From a checkpoint of a small transformer trained on Wikipedia.
Size: 11 layers, width 320, 5 heads of 64, MLP 768 SwiGLU, vocabulary 16384, 23.1M parameters.
Each number is 128 + 24 x the weight over the matrix's rms, rounded and kept within 0 to 255. Layers, rows and columns count from 0. Numbers have three digits each.

# layer 8 attention query, 320x320, rms 0.0735, rows 0-213, columns 192-255
124104116148117106124111121104088151143142086132137133145137162102125132125130124134121135116128128158129148132126159144121148174132109115142143139160135135139120106138164128134136126124125139
136090074117141117140122156102136126144142130124158117115113126117111097149145128145108134156128159149139146137137099139118176123113084098150118168081132136113133117100100098126147148139120136
130119120103127103121115160122105127148128127126146115102111127131130100135129127130123141115128123135103120146132116129157121135082109165115104127150081172073147140110122158131116112138159106
135153132107118116148121113057159127151171101110145119110164107108147121145119149134128125140125111152133146082152100109134119139132132154114108150114160156160108132127150124103134101126145118
129113127121109154164149127099138141162142092155154169144165149135128128117139149131148151093112103145103127122121097123118120126160107074150098172122119117171109116146139121128099145161142142
110127152129137188093134084137132113139129121115149132133129089112087108160116166150133117124148137114162136150167116120135143126093103131149110143158142115146108095143130137105186143096109120
089114127143121101081134131121142185135143099119098155168140096126173150139120107141097111125134114131094153105138111126126140152137118138138096144166175095162138113139130126104129091168142140
182155159098118158165106100084145135178074096151127142136119168136165118121090108130108132163103105160131156101094112171104103160150160121161129122102140098168070106167117119124129135111123102
141112131115131161117094099098118111130116148077165127105158144128124121191123124119126127098133173109140092148145153169079127109089071122127106119068128151096125099111131079144113110106106145
141102167116157119135118073145126103099155144128147110134124120082103103142133127142154127156127135128112095125117095116133127118122123143127131146128127151126126141138138118117115132058130154
132102111140131112091114116160115105145150148100091143113132111125135114133144138086121135140135068103093065092135147124095183142158082115105136142170122124121124150113110109139149175137141164
061130146133106122119110151117133150102096118121146157127100083115112134161146072132131153107155140088161115112127094088174142123166142111148083128119130130143121148120154129120115168138104101
132145096138141100149127125131146149190135163105155160154161146137107126139144127183131144129108121173158091132106128128143059142137128111109102092125136138141118101145096123087143070133087113
118132157161089109136127121106054125136133106162111145117115089128095119090105114115110125143103113149133106116125142118131093105110136150133117169117112170168126108116133117129152132138152172
150112116096113125102106117131134134137118096172125109161127123074115140160153140131160075140123123151073101127123098040136192137165108135107130118084151116155111134131212132122122127144122080
151157133136123113148172157105092169096155177096080189101117159090144149167102089105149096150118115134121141080132139168125163102127153188165151150139123092120120110131078162139121144141126124
074157174126103132093093148128154148158139112122110134128132072140110136154145101073128179113149177096135109114117123142102142140181119108152132120163116128152111126169115082162107133163132106
128076121169133087112140133141152125098123096110150147103152146118143124147136122177199131115083142145125133137143132143122141145147110124147105154096127145167110129121146146160104116120147218
103174139133159100137134129120128122118120104116125106149111111123118130147124122112140099184125139110145135107170102129121117172080128165122147132140119114134109136131192095144110099137160150
104104131155120159110136112130082189171166096093132085103100146145152123114066125147101136148149146145161115114097136144140120151156137096136121149144119137142098145127122110135136146120103133
097093079157140151170159151143160193166111098117133094143146128107128131095129138128126105125164100134122139154144159140096134101123115093135134130128121180141107114113145112083107111155123110
171110141111124135112174093149122059109127128084163082097126140129163125102142117113128158134104162150086124078114101135085135146139155153123158133099098125187107140118080155152105168155091132
136160145121154148145133140106093150118136111075148143158113192150171130118113128149126142099144123112137158124116123093121106112132124114105138126107163124127131124174109083141146114091147093
141129168124129099155059152152118088093130134169136151112174157133078138142122147118085128108133114184115129112175131115165115158146156152102142072103150109083171076140161137154065123132068109
112156145164164163123162123163124163147123136176083167106139106113121163187109120109162117160140112153140114172082174140101148159102131129117111135097132111136128085116139139064128102079124137
111128112126136103075163151182082146140168110113138130132121116108088136216121147063125148139131112105140119134134088106178134108156134093109118107127145159087144128110136130117127147156133109
125134109145100085108135181123171148175132122144106120127146152164148109177124123147111138103085129150120173138123158175117175150117158134202118130091134076164079186194157135139133117161096110
171138136095114167142150088110094094117154106111118110125105105105176115136115107084108146126147143089131134136123142113087138136159145163114134133115149158134104105167144112089177104097139155
165090132118136136127094177094105109128167141127131138149111150118160080138080129115131169128090120170150096086151133115085142120125092189120124135153106122151110128114156122131109128087103147
146102134157117129106144104133121203133122133092145067121147133153129129093136085156122160110130115145108137102144154120124121072090152112106111119095133123136123092123095121151118135188140154
132073159135104098088136103100116113130146090069123139125166134159130135103089168142101142130161116096106125137127112117167128154156123176119132178112124151127139123139116132172116151185107145
128101111144131175134058112135093123143117149073120088148134109147174142098139117110177130115125141115091115124144120124148140108171087166116159120050109088115090169108143146132098121124122141
173127149124135129118099167112116130102136111145130121160152145153123166139130136118130131109136152123132128143139123098097127127120136138157150102126140107128110139149187147110159128134145133
124098141157107146117144130111126142121105152117114113100158121122112089162112113135087087130103131150169157154111156155125110106159129148141129161127113121109132131126121114151122131105148162
140126117135132122163101139109156133149157126146148104153096104085097082145144095124129134150118123144133170096114139139136118128143100144137137123129115140147117127126113135105128136157128140
113131159118129112123116076128142146133114118140142147167137135144090115123138151145136138165123150117094131152144113131125132114165106099109127148113115129141164128155123126140128118140135126
117144101136118104131127141115130090127117146090131111136127129103146127159117137106101133098089107124089122131114103134164134156168108167121143123127114134121132121133154140159112119113169144
126144125113127136164140140110142145137139131109109158103170129146157128134141150154162158109110150130119117098157138174139166120085074142125112125103103141156121148182141123167161134132149121
153108131125132157094101124118163103155155109102105152094157170132129137143120110149120126133089104102113147077188112073138129103117127116124088138102136136200115153094137142094155118123083118
142115148113147139116119128133118086126127118127130109141127100119092111127123149116108142121126132141104113122168134162133097155125113164149117108124151119158140130117159157140113118102119117
127129136126149145143121084145141126097150142110126135158171145099173114101107123125148113143106085061137168097118137152116112129137137108130126109102110168109150143090105137130157170101134125
115152148103118103114122155138154175161116125125104122125141120130160135138105079136183110143131161096137144141074167103181142169141162148104139146125115118154121146147154159121167161157126125
098116133108104141142125095075151156086131115126101158131122152126102135167130126115128112148151124122136087109142115134129126138140125120132107124106114094124114121111173089123133118152136085
143146123140119127116125167139107130126148127115126121136128105164123152106091148143123085092120111166114121172116120118136157130138135118146111148134132167096162119121165149139156144087141140
147162113136151137089123152126110089096139145134146144116189116105134114129106122141191093099135087096155062136152086113139040091102134137077126123156109121125074128125117159097140158110124161
151097147127154118148163128147107061119132149092178165127108129117105118160114171130117112090140131125128089155158129153112122104102081129099136132127145178124146156095115144096134138094167157
141107122111099173114121107119101117131178107117099135169139118141151100125152094099117134104139152121104121091125121080142149107137153169139146151101098099145090137114185142167119115121068096
175164092150118122127111149089104149116108133149133123059140122177101142118132115172105106148167118113145155154072082151109155151076098135106112099123173120167129124126109112096142121142136139
125177119139126089153125160133103115135122135146196117115097102106116103128124152132138077106082151156148111166155150099140114130091136156107132134088122134107140119101150123102136124116151139
139171130133153173130127135133129149120141151129122100130154121103154082105117147149110129168154149104136081142153157171093140113106140136134148131119183169180129143103137135211100091126113185
164154113094112098148164124137108106119094142091134118101144133096140130122145092088113101141106143143099181102113146160111148093119153077138127143123143121123122121137104107121142160146161070
108144110165142136101125060125140144102095141110141190096104145120127141132158125143170116116157109158167120161140121173150105116105138130152118071151130078126169167133123122132145109123149092
098094141194154102140118153133158118140151134120102165187149133119146166116091162123120149136126101160130163137130181131125119200168157146157137133136100128163108131158091101157130115131120101
147102169178178149093132104132087156107122155112153147150109079131133125096129121125096129134130137144138130142120101141138107135114148117147154124142121161126127121095114097124081122136166095
175149116096124127137114137097128131158145145156113077140100152109150129106148145073133096092120115196151113175099136088191140132164136138166135125131155177115152111117114129081100125150132148
127142141138111150098164108148122135135115111135139102103124061172148120152097185155144110146167097132111104130164145161129070129130097113163135155151160129097144132115133150155146112098122163
115127127095139083127077122121086101165124125101164105145155110141134101130141163149133108141150154113140094165121160101102127094109066118129116110108163136099146126094113099132181109098141131
076126139126108133094118123110132120139129131124097188122164146137176101160063101117115119161158075116136112091150137126149126080128165097079112149147092096131163110113164134090155114124091101
052074119120102146116094148108137087136153163144170142158097109095108122131125117127089119111129095105123135082146161139126121111121161150104135112115098137099107095146170141098109130138148140
136128138108172156167155108121103123152151118122115124094100106082139142152058120114086152136133083124118140119159188150102127133135133141083158145101131136089114115175125119108137122105077123
112128153194137132140115146150117141115101116157137121153162113166126129144134165169087169114096175156133153159148133125136125094079162157109131177098154100128163129147095144102107122147154103
148105137085096135114098128103138126140070132106094132157113146103150152124175105164151127100093165130146152135155152133166144133171132119116162146123147103092156156121124115104164094148123148
135149128113089074133081135088191117126092102103143079142115148078180191106129099098113118139104146161185137139146080127118148154135127110110128123082097110156109149136174071101154132127147132
138194143178142128145158161144128131155136145141169127125156106133114130130144115124153103090158156112104125142160146130141127146108154128180149059109166141140103158070145132115107168140167193
119126126126117132133125136120125138116145127113106143124126125123132120135130131139127123132120127121127133132132116119109131136153140123130115123117126141138133148119131107119141135147134122
129117119131123128109146125118128118121124103133137143138142132131121136118113120119139136136118142132116133132148120132140126125138112123132114107143115135121131114130142140120125125137118139
129129116117121139118123130120123137120120122143133134105129111123128117157112127138125121138126129122142131139124124126118142112121146138147118152136131132122134121146113116129135124135117138
120108140116108125123120120146108118131116118121132129135151145121141131143132131139111132139102140131125132133120124119131151139146117127136115134122129118096135123145121118131137135147106128
136135121137131123133147137124136130119117137137116117134101121133134122117115121112127122136133115116133122126124116139116121124120125139149144129138114136146131150119124129118130134130150116
118144129113134142137123110128123115133112132152128117132111138116128115132128136132132140127115130111127117130102123131134133113124140166136122140137152124112147151139123119130125100141127133
125148117133115114132145110152133114129128104113122134139117121110169116127143125116118108135115143128146134137115140134132137138155138136118125148143110132128126130112118115139134163144135147
116110125131128117120124114133156111100133136115151129139138106131143139131130132133116121126128104152125119136163130118131134135140110102126133137129107131102101131124128144147119124134110134
114134133132141131137119136136121127126133133143134118129111113128105129125137127134137121128150120126127127124120126126132119114127109138118131128098123141147145146126135137103127106098135108
148110124120132123108119126142118132140109147156131125111146128124120136113119132134125135133136110126120134127125131124114109091124130132133142135119129149118147107140103130124133124140107114
138147140132116119135128109132156108112120124113129119135128116136121123132137108107130121110129145127144117126137104134140118127123139129139125153164126116143104120114109138163143141140111157
157116135153129149127098129127141144139096149148125115128148124120128154128119138138119149117121115121125144131127141144111138104134138107115143112113149132139119107138111131109125119141094137
094156117105116110130137125115089112132144112119102149118129120144120104120132132110136107151116126133120130128149119097156108148118132152144095131125097123116131130117131118140154149128175109
139094134138140155099130116155117160140116118112149146120122142115108141135122124158139120108132143110126128105122132172107129096123129127121150113129143126126142115130142131120115122123112130
136130105127137132135096130118147154145130136130126118120131122109107128121165161147146133098136155101115146110143126148129151117117124133124129110123124116140154150121155132139141109113130134
139129142121102145147100132126164125128134177112135090144132134142157104127144094102119116140117130111159143160176144135126170125114127125130129151156119108133131163115137158126118118118123155
102167105129121116103137109116118160109113134154086132087128110129097120102151105134137116125155117148115128121174112066113139129135142098123100113108127118105119107132113127102164128093140092
085104120111142112120155111126098110137196097090151111111144117117088147139130142182091083116113132119125141127117171157113096103121126128125085133141159080167129075103166131118145130097099126
146142172122149186149081116138137111150146123150177115128153144105099161119099097107149132149093097133143147153118169154120207137111156140165118142176118113127111145123208155127102137162144150
099165198081153165148150098149066095117193131154171086147136132105124168149098100162171144141113088110109079131147150128116118127143177105141107108164116099163070162112142180199044126143134083
119155146112104127099156094154117127102082120123083092066098157137112124196110121102102134065075132087100119138155133147080106171178140103147129195143125148131084135077128125088077151159123127
069085129201158154135111070109120151131078065102116186105114158159153108135135024075129113125137147155203088094168096133187074159148116112103160143129161123201137123124099151125166087115111112
188142058191142119203101142075176147204094172107150074134110075233138103110200174075202111155095112113121138111153186144145075114073111131090108091120146104119102136087180154149100126067125100
113175103146150184077136117147124167159127182143094101104164171093099157130122179119077131190086106154110141082170057138123068168109127112092116096147106101118073151140128082146145115146180110
073139139145186127099120046132108085177123094126116119055138147037126134150117206053148142197135116161185082096096139156122139164166206150127082127102140185138152093101199157134117147108076153
161149157113118144184148114128170137145137123145100205093084145162127115204183141148205110077044168174099169067131106139157172137094119102156126120116138147113176159179137142070156084097126100
173102171128142127032162117055124077123126151153163128070099116171146084169113116117154091125061154079118101123110109155098131095228158144138065086168139081129074074128128096113157131099126137
143154195130172148112159132123126222120111140130062174142163168179143103105127140163119088211116162162113166047139085092135142105069137074154139170166126115100165097147118103088096203118153150
143137134131047203095095144117092131147100127157153097128081151154141095128105131089181186131203123161116129131129077111117106109171060103112235079126166114111168136085116086165117089097186173
081064098173111165133116155159098191171194088175137082189097133204174179143177152198079170122141196108091141126197118170143175137067131158117235109152115094105165132137074098107109135069076175
104131184184091108140071147140133214176096174103133096175125112161115165117131164080181211095134118149138060182173058156133084128147149177104115100114128134131091127150103152105085106127144120
174112100204114188167112121140116127180139137180109106082138170194140154155171086116071193156144116084179160068092132098127159200122177137174143144160152045119213139132147147087135168128208167
131119137136135136128131128134123119134127134137138135115128133139132127122111151130125131127132117106141119138120140132122132136132140122115130132131132148116125115127132132127124119113119108
134127132129126122136121140134136134113124125130140137128123126129117123107128128116129146134126126123115117116131127119125102109146124117109135126123122130142130122135137129134128117140122136
144150132116108134111125122114129130131136140130122135138132151141139125135134103124123123124130148122125130112142132118140125125139142120157125138135128125134132123114116123133137147118118137
131131129111129147126116131099127132141134112124114147134134146120119127130131116125124138114139124129128137119144133127119120122141125111152125132119124126143125113132135133138127121135112122
122133131132137109127129134150121110123097135123128128114123119117130135133125139118119138124095129113143120146123134137099142153135143141145122147151123137118147141134120132139127127132111136
139130130118104123126119112127131135125123110119135138133143136134138140141115140127119125135131131126134114137129131138133123148142140133140131135134122136147129109109104104141139152128130130
140135122135121121113114125125133119137102129122120135129142130137137149138132136125121132123132132136136129139137132124122150121142128122115133142142131120123108098122113100135139137130108127
124143141118140131132124127135126117122130119139117107132106146138097118124142132124117133140117115129107122120122139120126134115121124148143118121123136139123134145127143141139124116135119136
112142117108120125111146121127136110123151122117121132130117129124143112125141129124127108135114123127123131143130120128146156140121137151131123134120099121134139152120140129131145134137142135
159136145122127138112113122113098124143137132136108145120108146118114126113122134161129120134139118113117146124100117141130129136108130133147154109108139121146148114106124105107134125115155091
144109133138133141125100136128143145104116148144145124131147128121131162127111129150126130120141145152124129139143126131114119123136119093129130120136133129114113119137095125143116122127115135
148106126137139115121136129126113130138144111111136142138113141124121135124129123145127110113139090122106145107116137139124143118113118125136114116123129123139135133141146137101122108109132100
138142133135111123156106128130174100116117152146127099133137106138145132136129140105117167121116140135146141156139119110131127131138134120120140123141114126134112140115097132153130128150114158
120139108130127108111141128124054153138134084112104171117113112141105117118141120144151101163137107123100138109150128104138113149136113124142090108129119117126133137156154117124149146126172098
158134117160116142125103134131118181146110113126118130118106117131148119126126109113152124138151146100138122107118144159125138138134102119123153115118127141112127159160119126124104134144156138
128128125120105105095167126118134171102127127137095133133169094134123127137143137093113121099165176128142102124148108109131105125152113100096130136122131102138133125144099121119125131129110133
103149120119097119132106136116144158113139135133131096112149124131127148114149136125130139119141160099138112140145143110148112125153099102117133112134113105128108128130103149129098114111133137
142109127155156155121120110100131125106164135156132158179130146107136099139126174142118111135159153130110133101166122118152131122091067131128127102093121124142139164133139143160124101106142121
119141141141117137141075147126171176166135146099139070095143133144148136126163089105118122124129151079153150146137160135143192120114140136161141140170104093110110181167152186116107150138167159
091086114125137077159150154159083111165124159109112125120097161152181119143154109100150116128081066132114167119109109151150154191142117158152121155086094150146160157113134102116140148154138122
160134199157165133149120136123201102209108063137075149103099164034152174128078166170117153110116141108116147083111109133158162175089079116171135136107134196098174116123097123154116152138150128
078126108119115146112155139117170055183075141137101110156108186152135072099174134187123084197148167120106203102137156129084113116102111111072215145181097166100112109130103122100224115151175141
214145158117143121143080092138118100077086157120121098135129089161147157167100139184176096149129149125165127138137123152119138164000084183122109119148117135101126148093146093133141157105099135
057135135118153132181109104210110155153139163141089119114175106132195140134101224185133034094129187078143094113084132158116091173146083141155135176101139121102182080094126079078117112173137015
131136112131165147143100157152082118097131110145124106175118115130119131117130162159172195198053122102202137154133117077150181094035105080125106169056059100123115112099152136114156108100090089
124199177182168127106140170105157139063104164106140069114157133147112133154132119169093169090058071080093146191105114167138134169139212164110184086071188146115124128143122145132192200050125138
105176110115126119100170076142070092140127190074163101125055086043109136142157119133095150123111137127086200071074170072140149180078146116184091155160126124080123068086088175069101115152174154
099098148146151148116103106109200064108149165134103151112231080056103177130152192148005062103066118165099099131086207074127116081104115112106136135200110145070169135208071130116100061157100173
136191118083191120156124096141073168143056137131126129178170161191146112098147144163159103157112144166096155126098240112168112076166206053128135103037156154112078116116178136124127157165165125
081124192195162124154133168155165115156062127107080156117145098177130098120080090080105135092168106178120097135122151122140197111167147062127129156159100140108112134137044137135176142149125081
144159130118100188112119112177051108082172132152113071085167101129228117127090166103225081090113139109134159100164179183078122139143086074107137127117142170123123180099113161154126118153046098
103159127188112137108112126180097047152075170113117101167122133112186087136168085144097015118172116120130106088100156175136112221138099174174108066127133074133099135137228076145101087129154074
151136133153129118107083140125147164095139121142155137085144106124130133103131171125120111140153113139103126098148139111141154113122106148125130114142142129125145140105126147135112137171145162
122147157172144109133102148108112144127117107117144090121131126161137099134124131105141148143132146114125163133148140141146136124144135134097134156096105142129124135107143097140097148131152120
121136161122128110144145149127127142128118117166152128116126159105120141142107138131097116140121112142157099137108109116123117153130121141107139092172102125123170133129112129131110142152145144
074106140146120125129136150104115153149130113138118179125098156121145126106127116111139135118133143102142139128082134178130141106137105104153152134160135136111140135153114131134135090128138160
128150110139122160082175158117111086145118151110110140131120138124170110139133125139119133127154101111142113094133140141144175107124114116132093192107146169109078107146138125158126162144138137
116133119126119122084123127117086145122142143114148109119127077124138094163164122131124146121139112113112143099132149151125152134135148074103113141108170153168146113140111091142119106129078149
105143125085113156135128119134138106127177130120111125154097124123106108146104101127093091121134104142164070101112127122093157129136085130082109143150095121185136118138087133159161169129134156
114124129134107135117106108141121116116173111084098090129107117119143130149172096143109130148128137113124156132150168122139147124100103104110130153099136107126103120126100135125172116110142113
095083134151169114133122119165111096142134141117139104091115087135139144131150132115116097087129117125122132161131130115119127116123143119104146112124107131145152138115159128139136117131116135
107094116150115144122127113127126099103158117122147138132145150106125133144094106121099129139113120145116127093118142155165149143126137112139154129107131120085111120129107111126135110172130121
153126114109130126068137157120124142144111105120114168123106165119116149161162141150139187160105140158105104141145138147122146119106133129131122143138110116179148132140140127112178142125134124
156151135119144114135092111130135142115136151167070117131118134124125162104113107137157133140125113133117121110152116133179171120100093098134076103137094113091125137110151153130130128126094127
128077146140142135115068142104112113143185119115176087111116114131124127109128155097117155148094163123129154148122121095153104095136099108084150122106157162152149135123157121132130140098146121
176143134116141136136123078140103136133108089117158137141123149143115138124118161131119158139154109105117183152109130127108104139119120125125159148113142147119102143150137135144128104118112122
130131089085105142135126147144085152117094165146086152151114120152121088138088127125118169123113139117134147129105167135094106147158174109145132143140121120134118106147115123135144164117159147
150146111099119107106155155132138112138134147152113099115159079103142114132126152110162113115097161125149128096150159152113109120120121145092140148117146173132150080104141143114136118136180073
141119126171131122128144147119120138143140110125132073132121119124147165127149123146094152108079124126110125120143145096123116130073134084132137117121133160090107128095146104125132111111116120
122139130121122093125093165127165128111123156157152165113116099163172166142121100117167137096101109103149135130189153152171167140115142132102131173108110115085080132126163134093113153110124130
186141171122146110100126134131107190129090154117144119117162102132106153118128139112130122107135158120106074122153116142144099152130145111153103114160073139102117103151105131130131095130136109
111126139110118127085143122139110092121158157150109128116143126092100133133087158112128125107124176143105092128123120127116168126139140107152146089141198075150124116149133088133133126136122124
170131117106155137133111086106134131129127132157145126178175135082127148160148155127142120131157120095140122135105108143139097134125124105064152133107152129161122121151140136147081104137101099
132096112133118129133108104172073153126168125119177168106111171150127072123120133104177128126109132135143135127064135103149116136129121124114101077131132137127165141108119144125115120109158138
108125103147096128116119109130152118135130144173124120103097176099153114116143146157197124113158149157104129136136106121145128132144093101136144113139136087139104132099086121085127141177086119
152161117103130122120172153141171131082110167112106126145130135086154171125135140152153166079114109098161120134136111116104113119149144135129096157132106113059161113137150147124109127079101146
141127093160101124141165143106139095149123114117145147180153140146157157108168114143100165138164128159131159160121146130142096125090142106120102141088141139126155114177117102121155127131138118
122140072120175141133126092121163137164126158150162128133112117136124141126138104134160107113131145160100134129129109143167125182080141118119133131170126115140123150104139121152112144137118138
109163106144116129120107098154112145110134168165152143115136145114131130147134099105157115148219139113155151107102178104119102147175093140120139126117161145070161132222128140121094159149131104
129124160149130124143067111111113149110116118141124093151109120115063156155127111154113169126131079111141137142151106134129119144117138133138082142151104118116102154158128103107161127145136139
120143100177120162171150115133135114112076123132119142167134152126138088144177085133148123112119113162148150108151095114150146131070160132106135157094152107109137098172128129122105167147168168
115148114134146117117150130097119104149094142130174153126132115125157132112113132142091084146113122099150155150107123134129170097155114175131108132143154122083158151119095135103075134127116104
171150126137166112128114141083139114123166125153132121159124122082101113140101117124085126120089098113098115103130097137110109138101149137159077116126172118139104165116169138150129134153130091
134100138107117117135145131117125106115148127081117114126143145125127085110133089137166162115167117097117094131110107153141139140093151104133072136117121123128087126094149099156154157148107151
107125161150150121113122152109109138110115130114131113133112103149128120107139104096141134129135133091117101140142142112133116114103155124130135124103071141145148140095115102121092120119116140
117118143111125170124129124129116106126144121139118144140160127137146105133149122166130138109122156131157160158129129149103136158124118107105153098124160123126105120146127134120130116121089128
147160149161130114112098142086127146109106128158154098108151133108131108101112123095094142107113135152110108111145121122123137119123095154129105152096102129153133122102118131122085115123138144
150154109119103122118121132138140151156155101092115145132116107146128120121176106131119127133123145154115117097137138099130142134130150145140107122096116111153116129151121156142151138162098132
182126096075132100114166096136121089140089159159128153132105137149114106099118125136156136164161126121120137151120144144156100156129137149127103175108120150138094123111108141109117140130156145
102131121089134114134149142175129134157138144135079128189116147121129140123119146168115106110150126126137107134122109127108095138089114134166139097134131148111114150149135137095175112123138118
110116126123141121130117156120122144142133137162161088113151093135133172128126144130118155109101150141105123121149113116102122142098152113125121127125109136163154105103134102123122135115124155
136101119120115095161171122132130095140145115118090159165111141142150135164101102123115105111153117105104111062103148123137132101102125110181110120136141143136135160158101129164143100116117122
125115141102128132119146123126118118125127117159113163152135170128131150102085127115143099152102146104112103112137124159141133145143119143174127178134140143093142125172151146116107143118118133
139097120119101149121155112137143147135169117127117122129155133113112119136110090134137134117129138114144171045144134127126123111150140161156162093136126110124096161115108127112151120146104142
076184150164108112092154125123098177149105146098153103137110132145118102109109163128139072112120151122141141171158138137117110182145124108138143128110093111154177083117143141131119138153149102
115118101125145160106157155169125116137152130136142153118153106133103153151168087099134151124089154120116095121127125130112114138140154105154126145113118106142155099085137118111152147151119133
088126162103099118181134115150103057094125147134122108129109097123151121158134149159137151110104113163161154119154135096158109149168126116137116128093164120127118121156133082114097124086131158
127146116107107127088131126150122138113143132115089155120143129113114143139127159137142147121104112100086140105108156138155154122104162178127112139167136148082141088159132120130132142138117097
119116100150121162109152138106163141106148100107127138156100131141111135148127119154155147131115110125106142111152152138156132132108149138134140150160143139132125113114142109107174119147110146
129169114121128107137094131149103130095134130121096102129104121120135138125099155138146149161161150063114100106108111135139114104134152103119122086124128133135110066168176113132103156112118113
117125136123105132152072126121137124116149125135096138135117163111161122171113141161121192147153140057155144105093131161125147124116121151105114141109154117111114127194139143116116153131086135
158146093119129104106126097135135112135114194123130105137150136123125135109144140125154049140088144148143140129140108102149125092128120153139102142100133155120117139151133108118128136095145181
155115151166110119126114141136116144129119111124120115145144126144143163122139148159100184152062127129136173113128125099163096108161132116124157122095134122128121129154110140124135132134107169
148158156099146094066085124179103198131168156158129092139079119102174170107118126135116115132127102071127132121110125152135122120112139121136154157133140135100130132179148128130152158084131153
096109130120132099100093167103168149132165104157156115136083152121138084086149138098162115115126149137120177154169130078169141160129113173146122087094077124140126134094167140126127152152130110
130130152162129155143128131106117111141152091106134109152110075130093140123101137108098120139153161143073081101152132179110087120144160169141105148094118136144155110071120082100116181105131146
113109092151138114130113120088160120138142112134126111105125161089099121126115101119127134126103125100137122132148123143128107119069121140143120148123076115126122158153117156154135097134138116
100123159146186138157135144115086104150057135162118144149126112147118122098147130104107127120116109102125091196113156122093111140127131131126164111128090134131115111159071127078122127132144124
092117151100088110126140122131144152128116128134136170133153149160147117127103119117102134120131119164145139088129120099111115137151101133141163107080141153169119145143141130137149129087116185
127169121191117141129101076107108146131089174145153127080138125133137129145124122157093129118130111130125125124133149146115089109107113127054088094113123136132134153058131124117089136122131111
145116107126174117136136128091116144165147103130104151105168152084060131117121171143148162138166163138117125102089100117143132106126166121123135108104123155134114145158160116129111136156133151
094126119115098105084152147121130094109133114083100075200111100174157210114146127122163122138111088105131147098119163120119098136153115149116120101147115146107128114132130134171109132162169079
145126134134083092121165141115137126158088145098087133102100131115143111135134113117117111129157144140115140123171112122152099173159132095132115159149150127101138141168090130138094107146082132
153143121090088145137122174080138115096106147127161105157099084091134162127094157127090143157106112149127140169135158098126163114120102137114112190154127122143107102112091160061124132156148130
161189130080129146121108093132096137157089100140179098127174064134127129140113129142144115075106111134101125121146210149121167133143125108075124133076141135104142139057157131116086118166161151
120132097115107148137154169151186109131095079116127128154086160109136107168100122102178149120118155075131132134121117151120136125115116121067171157111138135145131140138125145169132095155124062
149145134140126109133127152104118124131124122121131149114131129129135124135135142169143120145109108123109107134136146108149133112134133121134117134120131133144155141102104137110147149126094137
152146116154147117127146132161147151151107124110145122148156137134136098129135146121145134085161137148111145114140132089123118129134122103125133110133135124120143107133133120123141141126142121
127136106158114118135100118142162167125131155149154134128138114128106146119117110101114112137121141154117115131145126114137147131137135146138152117146112156138133145112136145102133136128155126
104110126093113153130100116136122134114117154119153158106124115133121159109134117129134129104099138129136123147116121140125106121157147143121134152128106146108104142148101152155137130104116106
138119147115122125151145137118126104102106123089100114098133139109127127115111139143130159138101129125127127103130120144138095113127126134112156119134143107146111119123122119161104120136122131
131148140132150104090134106122105106104117151133147143104108103136146110156153135110136125120138115097097113108140095113146111096132151105164127121097118144134149099147134145144123139140125110
145162151120144116152126111133129109117162134144155122133159116158145144139148143131124147112167089133116121106118086104128136141127129117136125111133117115119131133133149143091118160129130143
120119124111115114118105142132107139141113117110115115143107135163129109103143121121164121136090175135131136125168060129139123108123122139127136110140143152110138110131132114130110072112146145
129121126155110123187133120144158119140111150150129162149089170168147074143153108118145112129159113124121128126150122131120126125110138128127123107144122118125153144132081145128132133137133124
164135134147151111140090154117139143117132118110137107132115122121141127127140154121121139125142140143133106118111112115134112132123121132107140093135142150139115129139134112149129140153118139
182138109141100116166094149132153106161112117149098126120110109109126113112111148139154095151178098131112139118112116122102121164128141126132163157171144104102131178146126170100143115107115096
158133125124159133117125111130125084168129129138101138166121129092123112121149128129106125149079185150145114132104109130137143101150119132110138124111184121105125142106102096110079112126089160
062120118127120132132098145121136113101183112134073149180132137109132128121116146119085119119135130129146138136188128126143119116141161150171137121136114166120158113134151116136110123122127129
183132129100155144073173124126127092164120081135104118099165148131112101119134118110185123117129115073082131116120089188137136119078160140181178140185142141117133133126128115154155136121130112
089112121132114100149131109139157127144125168124150138151115132103149129081090125127135142113121137146137114134143158142087120137185156130075123134123100127120129115144114126107096109107109130
167147109133099139118106133123136111083104136130128110118134130092134184137111084160148122124148085113111136117139120134113134106134103109154120093159148172123131098153121109105131107123130128
145105117106141145159101162105135151114109135153149146152143131163113094109091184146113143122096147145144141123104133116103131191091127080134145149125149151134088111115134112127128127114150154
158127133128131129134157102136125103100084087121145147127199127139127103133108099126128114125087091148126099120163106171109088129136155147148157119130136143167136103089103130170123108136189131
114142102150122121159111140114154121095111148125085148133145132124119112131107152105100179122150139063134151148127120140075105129105156155142140154183109093123142134185106134139103168114115122
122137128108068107125136130102157142134150126103144146121122126151143123170119120122124146142129162093125103083116169156114141136144126089169145120122119116162118149137140146099114098152107105
169119131146127135119107098164112162121150108109151149140102074160151117135117137135174062111148096100104114148162084153181109139088108114124101153110117163115122141133110145113156077078130137
163117131128109128162143105129145143109143113074123101145100097151154173137120194157127137126151145160162165106107143100208135157150104140133149132104097143131128125139074119134141111172125131